config.yaml
d_model: 384
norm: "rmsnorm"
norm_place: "pre"
norm_eps: 1e-06
rope_fraction: 1.0
qk_norm: false
bias: "none"
parallel_block: false
init: "uniform"
beta1: 0.9
beta2: 0.99
seq_len: 2048
doc_mask: true
Each number is 200 + 40 x the weight over its row's rms, rounded and kept within 0 to 999. Layers, rows and columns count from 0. The size before them is the row's rms in percent of the matrix's.

# k: layer 8 attention key, 384x384, rms 0.0347, rows 52-63, columns 64-127
# q: layer 8 attention query, 384x384, rms 0.0358, rows 53-63, columns 64-127
# v: layer 8 attention value, 384x384, rms 0.0319, rows 0-12, columns 64-127
# o: layer 8 attention output (transposed), 384x384, rms 0.0333, rows 0-12, columns 64-127
k52,090,201,295,213,164,211,275,192,177,240,242,144,231,222,201,154,196,212,190,211,215,208,220,214,184,162,196,162,208,177,250,137,218,184,185,222,159,113,211,157,219,192,210,214,237,189,239,144,124,161,210,259,145,186,153,269,133,179,201,242,192,253,230,227,147
q53,087,126,185,159,165,166,168,297,220,155,131,185,248,212,193,255,198,184,201,238,213,141,163,246,194,185,141,119,173,186,207,201,178,207,131,278,113,218,145,202,147,211,240,136,208,150,215,205,199,211,191,151,238,217,184,204,187,186,247,181,267,230,189,197,188
k53,092,260,108,165,295,171,187,204,144,211,199,204,197,217,167,132,252,155,170,165,160,213,263,205,196,176,246,251,194,233,154,229,89,168,205,139,223,273,195,197,165,174,137,173,224,204,180,218,184,204,193,257,144,222,310,232,229,145,171,232,175,217,208,239,169
q54,089,168,196,206,182,205,190,208,148,198,154,120,192,180,278,239,210,225,242,247,228,138,249,213,211,189,153,223,162,217,205,164,259,229,202,258,143,211,234,130,158,164,252,190,220,202,95,231,159,189,205,198,236,255,247,248,155,227,163,187,176,176,170,203,169
k54,090,151,205,258,155,232,194,295,173,217,174,251,229,193,197,198,200,205,163,208,257,160,166,214,163,133,175,195,186,179,225,197,163,96,203,115,216,238,229,192,180,243,188,273,219,192,199,194,223,207,219,225,237,114,268,257,172,159,169,258,208,174,169,253,163
q55,099,199,220,227,203,255,234,200,230,167,195,234,201,199,187,209,194,98,226,197,168,204,224,197,155,204,156,170,197,220,120,152,180,243,214,192,224,165,249,215,195,175,124,270,121,215,232,184,232,266,143,183,205,139,211,214,202,238,107,144,218,139,258,259,144
k55,099,228,342,220,242,226,229,150,228,265,265,188,91,158,254,217,157,239,197,180,236,225,155,240,178,214,173,127,227,189,196,185,134,189,241,250,159,176,277,168,191,178,216,175,197,168,234,234,161,202,244,162,144,226,213,214,178,197,203,221,161,271,244,237,291
q56,091,266,218,202,181,163,188,259,173,230,301,265,258,131,239,178,204,218,179,229,190,224,203,209,199,203,244,169,197,113,157,268,141,218,216,225,171,254,149,244,237,206,210,191,198,275,147,245,220,256,250,145,170,182,196,171,208,194,177,198,214,169,204,171,249
k56,096,222,129,159,218,216,214,207,221,205,207,204,177,217,173,187,227,211,165,229,203,199,231,208,247,207,172,298,236,182,120,188,233,192,192,185,192,148,242,214,144,223,125,192,175,252,217,213,242,207,204,190,215,163,91,162,173,156,144,182,197,183,171,196,200
q57,088,229,227,134,260,242,273,189,204,236,175,153,161,246,140,135,209,318,145,222,176,236,151,176,210,241,184,201,189,176,222,235,127,138,245,182,233,149,284,208,165,193,190,210,162,201,234,187,185,221,204,213,176,129,199,227,185,195,198,189,150,193,304,224,201
k57,092,130,283,173,152,261,201,168,207,220,229,207,250,183,217,165,140,263,234,185,187,270,183,210,148,173,147,190,255,190,197,144,286,251,182,192,132,183,152,197,278,201,237,190,192,185,177,274,170,184,211,185,220,175,199,217,213,251,254,184,221,224,172,210,193
q58,090,203,183,141,155,203,164,177,249,127,206,227,250,190,208,195,255,214,265,187,224,239,143,225,187,226,243,187,182,267,213,188,223,233,225,207,231,308,102,253,270,194,254,225,155,190,237,188,173,191,221,194,195,190,212,179,213,183,207,227,222,187,222,193,183
k58,100,212,178,181,244,243,211,188,229,154,225,163,215,214,178,147,220,182,210,202,232,190,197,196,207,197,284,139,170,183,249,196,125,175,121,178,206,248,238,145,205,221,187,244,184,196,227,254,210,209,145,229,207,123,188,236,228,168,221,175,136,130,230,168,176
q59,092,258,146,212,178,155,212,292,236,243,230,249,219,197,165,209,244,195,164,190,227,230,193,291,210,184,162,284,180,152,172,212,176,153,202,169,198,114,172,170,178,145,187,287,210,137,281,205,172,183,227,145,162,195,159,244,239,247,159,187,202,185,231,231,233
k59,096,194,154,209,124,184,188,241,148,262,199,181,238,219,223,86,278,257,243,190,147,251,216,241,190,234,222,217,218,206,212,142,176,174,181,271,210,180,193,130,210,138,196,190,216,164,152,229,186,209,197,133,201,185,143,189,216,206,170,145,181,203,289,187,86
q60,093,80,194,163,222,231,177,214,238,178,154,217,179,172,234,168,223,270,214,107,209,224,191,298,153,154,238,201,239,202,222,164,208,239,177,149,208,192,245,244,252,185,177,238,229,181,179,232,168,169,224,165,209,158,282,170,217,220,247,224,178,211,176,164,150
k60,097,286,162,239,206,175,280,176,193,133,208,160,237,177,196,152,213,242,144,190,194,209,272,182,153,159,191,234,178,232,176,218,195,221,189,195,159,248,162,220,225,209,148,216,101,192,243,180,252,197,165,188,232,163,203,160,202,206,161,181,161,192,145,268,195
q61,089,211,123,150,199,282,184,167,165,191,179,176,206,164,189,240,143,261,185,173,151,205,160,219,213,191,188,214,169,170,208,195,187,216,146,219,212,211,206,149,196,182,241,207,265,178,152,312,225,225,210,187,256,304,254,221,218,163,291,173,212,182,265,265,146
k61,093,163,177,190,214,253,218,164,205,220,168,277,164,185,242,252,198,188,239,166,128,240,204,213,144,188,225,179,197,201,222,190,246,231,204,179,224,169,280,173,228,204,169,129,189,195,186,163,134,197,235,220,259,127,213,277,181,150,203,176,183,245,239,150,203
q62,096,255,230,243,214,225,248,159,230,253,168,172,238,200,253,226,227,201,235,104,169,204,246,161,204,168,194,156,220,191,212,188,208,227,176,194,216,195,168,145,278,126,160,194,173,248,162,154,117,214,133,170,174,182,184,244,230,151,202,224,259,183,172,181,168
k62,097,190,213,219,216,266,201,241,260,231,208,138,146,250,207,207,225,263,207,203,189,182,203,231,251,247,187,227,154,173,80,215,236,168,231,222,223,219,214,239,202,188,186,169,290,141,209,204,176,194,260,233,205,231,171,225,203,228,174,195,177,232,143,218,155
q63,090,155,173,221,196,211,205,211,181,212,247,250,179,207,189,150,93,233,250,172,201,262,256,284,148,257,208,173,164,223,179,164,182,270,224,203,175,273,209,243,115,193,166,228,227,195,112,209,190,235,208,200,198,195,245,197,183,180,198,174,235,224,194,201,165
k63,099,258,228,224,231,218,222,172,141,248,266,151,140,182,196,212,182,209,186,210,208,211,253,207,222,306,169,224,190,262,169,204,203,258,260,217,186,179,214,239,211,254,151,207,223,182,238,191,148,207,188,200,177,259,221,200,165,188,192,152,160,208,235,241,226
v0,094,254,228,165,216,218,178,185,134,200,196,219,218,283,242,226,220,192,167,244,211,166,190,236,169,210,259,218,185,180,207,272,212,261,221,204,223,248,192,189,148,193,180,226,223,226,100,207,157,271,287,246,249,220,208,204,229,240,273,159,294,172,276,195,176
o0,094,232,233,172,248,229,191,152,178,262,241,239,233,236,194,262,181,217,210,221,185,163,216,206,212,229,263,228,183,200,150,298,189,265,215,231,217,186,186,191,165,192,211,159,214,227,144,152,193,224,263,182,189,289,203,164,167,207,211,217,205,172,271,193,198
v1,102,174,153,194,173,180,219,175,206,159,170,269,236,206,198,183,236,191,204,187,250,169,133,211,196,228,139,155,251,217,213,165,220,147,172,175,243,151,137,305,247,186,221,214,172,132,182,236,197,116,106,185,221,151,190,221,198,250,171,159,127,228,181,259,210
o1,100,149,171,218,145,187,242,243,127,272,232,220,262,176,207,205,248,174,159,245,232,243,187,244,249,197,211,164,188,170,248,236,209,225,158,172,203,224,174,237,253,153,194,242,160,146,210,183,210,118,183,201,279,185,183,267,196,223,156,189,208,240,207,226,245
v2,104,189,216,156,164,209,265,151,258,188,169,127,177,173,147,138,273,217,234,168,179,206,195,169,216,178,217,134,227,268,246,150,138,151,164,181,250,188,141,151,155,206,164,243,147,119,176,149,120,227,201,198,148,190,212,220,207,192,296,184,186,204,186,156,176
o2,105,264,174,215,168,204,256,133,234,269,261,194,218,223,221,222,212,193,234,194,182,251,164,181,177,170,225,132,251,212,189,243,186,175,161,121,169,176,135,99,154,205,219,194,147,210,192,140,126,219,271,189,164,226,203,186,207,216,302,175,242,266,146,184,138
v3,107,206,182,234,186,178,240,149,166,222,182,85,126,131,129,172,189,181,173,219,205,180,261,155,176,213,267,205,218,197,202,187,209,222,156,144,257,250,148,241,143,181,308,256,167,133,205,221,109,251,198,212,204,215,241,176,202,170,230,223,161,168,275,197,236
o3,112,242,228,261,169,195,184,148,225,148,124,180,182,151,177,159,253,226,216,156,154,206,222,194,137,190,194,165,187,130,202,148,173,238,256,171,198,212,159,223,190,189,227,143,237,241,233,266,209,242,215,224,258,223,170,210,164,181,297,227,149,177,249,238,170
v4,101,226,139,212,175,254,226,200,229,220,155,207,124,187,283,171,156,253,126,206,181,118,269,247,159,263,232,163,162,180,259,184,232,102,174,213,179,131,211,202,197,223,192,221,223,166,185,46,142,136,180,227,171,225,139,203,204,126,242,211,211,189,153,188,247
o4,105,263,156,210,197,251,242,217,184,204,165,215,162,215,267,125,222,270,201,165,243,89,188,201,190,235,146,212,267,222,231,149,236,192,114,156,238,180,212,196,252,249,235,156,254,156,213,158,181,155,202,192,186,177,146,241,198,218,228,205,192,208,158,205,220
v5,102,207,197,269,168,135,137,241,181,216,211,225,149,184,254,239,164,160,150,262,233,160,296,197,251,140,174,198,267,201,142,186,197,213,274,226,222,231,193,190,180,168,212,127,202,226,247,182,181,183,201,257,208,236,141,141,200,162,204,136,146,208,218,185,256
o5,104,168,263,216,211,207,205,186,256,175,214,212,154,192,174,164,168,188,190,263,217,208,225,170,187,207,133,219,188,196,156,101,177,181,265,261,246,148,229,277,257,173,238,202,180,228,238,255,188,121,185,257,165,242,163,175,195,146,223,184,114,124,272,180,201
v6,106,201,194,181,212,295,195,124,165,248,217,278,227,143,239,219,195,170,232,281,172,145,220,194,201,174,229,211,186,215,176,222,279,174,215,266,208,165,204,183,182,172,207,255,226,154,218,192,208,213,242,224,169,225,217,250,145,143,102,217,212,187,202,224,118
o6,105,247,204,199,198,259,206,174,151,256,265,231,125,146,256,250,170,167,209,299,181,134,242,177,169,231,239,203,111,204,165,278,264,219,204,258,234,236,265,204,189,162,181,179,192,203,218,233,233,155,236,165,191,251,184,306,256,109,174,183,204,196,210,259,159
v7,094,184,238,168,201,192,191,202,258,239,189,179,270,204,253,224,222,225,200,197,279,231,238,234,188,330,195,219,149,221,140,200,179,303,196,222,140,159,190,116,244,259,171,154,298,252,170,139,188,244,262,256,181,212,218,197,226,111,185,204,252,176,212,198,178
o7,096,170,273,154,203,228,213,254,252,187,197,188,303,275,170,156,158,239,186,180,208,217,148,164,273,269,174,239,172,175,237,224,196,204,268,231,149,157,206,176,238,317,212,203,275,224,190,195,144,202,304,209,166,186,241,157,227,163,163,214,174,213,257,248,217
v8,100,182,286,170,168,237,239,168,244,187,249,228,229,206,137,242,225,245,160,217,238,184,156,178,171,230,237,215,217,254,310,169,185,232,178,157,192,269,150,231,137,143,150,145,219,138,266,277,223,124,164,195,179,177,195,189,182,237,173,203,92,201,217,155,208
o8,099,139,253,212,184,120,194,257,148,216,242,244,163,181,272,248,228,184,177,220,234,225,228,183,233,199,224,258,206,173,229,185,249,222,148,185,228,189,169,244,185,127,264,191,213,171,217,233,236,139,191,196,139,207,104,257,232,147,135,201,216,209,218,205,227
v9,105,247,137,238,192,199,190,78,164,204,208,191,283,201,228,249,189,233,226,240,183,270,183,142,205,182,150,213,153,217,172,256,171,191,171,164,142,279,168,204,254,210,122,163,215,165,170,210,213,145,187,211,210,158,187,244,206,232,233,240,295,198,210,171,222
o9,105,199,155,158,181,201,190,155,144,221,219,159,181,232,220,256,265,176,156,189,139,289,213,160,263,245,191,212,193,238,198,202,183,195,204,166,184,219,196,205,248,225,187,239,208,179,175,145,220,164,199,209,288,201,164,162,193,274,220,199,245,231,89,146,252
v10,103,187,246,202,236,175,208,132,202,236,218,190,183,191,243,205,228,231,308,244,181,131,195,195,174,192,177,254,163,168,189,170,226,193,153,146,179,138,190,261,239,219,214,174,161,120,180,141,156,199,160,239,202,176,230,84,165,167,230,179,231,156,172,257,142
o10,106,228,259,195,208,177,162,102,223,160,254,258,173,212,189,172,183,244,230,199,248,131,179,203,210,214,171,216,183,219,197,87,230,180,160,191,192,168,139,261,237,255,220,148,165,177,196,199,211,180,216,244,211,177,251,192,194,215,243,180,183,140,236,184,279
v11,124,232,210,255,197,205,233,264,293,195,165,253,192,224,282,178,209,203,265,139,228,209,214,224,228,230,165,196,266,227,193,181,233,270,182,239,162,157,271,198,280,199,265,171,204,211,196,238,296,191,213,201,175,200,229,186,204,143,211,199,119,263,215,212,136
o11,127,209,187,218,177,182,254,261,255,198,145,204,192,134,247,140,197,178,217,168,221,131,237,226,213,269,170,202,251,191,221,195,208,130,216,227,200,225,292,226,200,229,257,195,223,192,211,238,274,178,131,138,197,151,177,149,248,195,170,178,219,162,231,237,132
v12,100,240,187,223,214,173,256,175,236,207,226,101,230,199,193,170,186,282,120,167,257,147,178,211,179,187,218,224,142,187,180,175,204,260,272,218,168,236,162,247,184,205,192,187,267,163,158,138,129,262,178,166,226,246,172,227,205,228,245,175,245,250,191,171,147
o12,103,220,226,208,268,191,237,189,257,215,236,142,173,200,205,177,192,247,280,132,189,124,200,184,191,210,165,226,277,228,231,180,191,195,200,208,227,205,245,233,204,206,229,202,210,213,125,157,193,269,260,208,154,219,271,159,217,216,257,212,197,197,152,154,220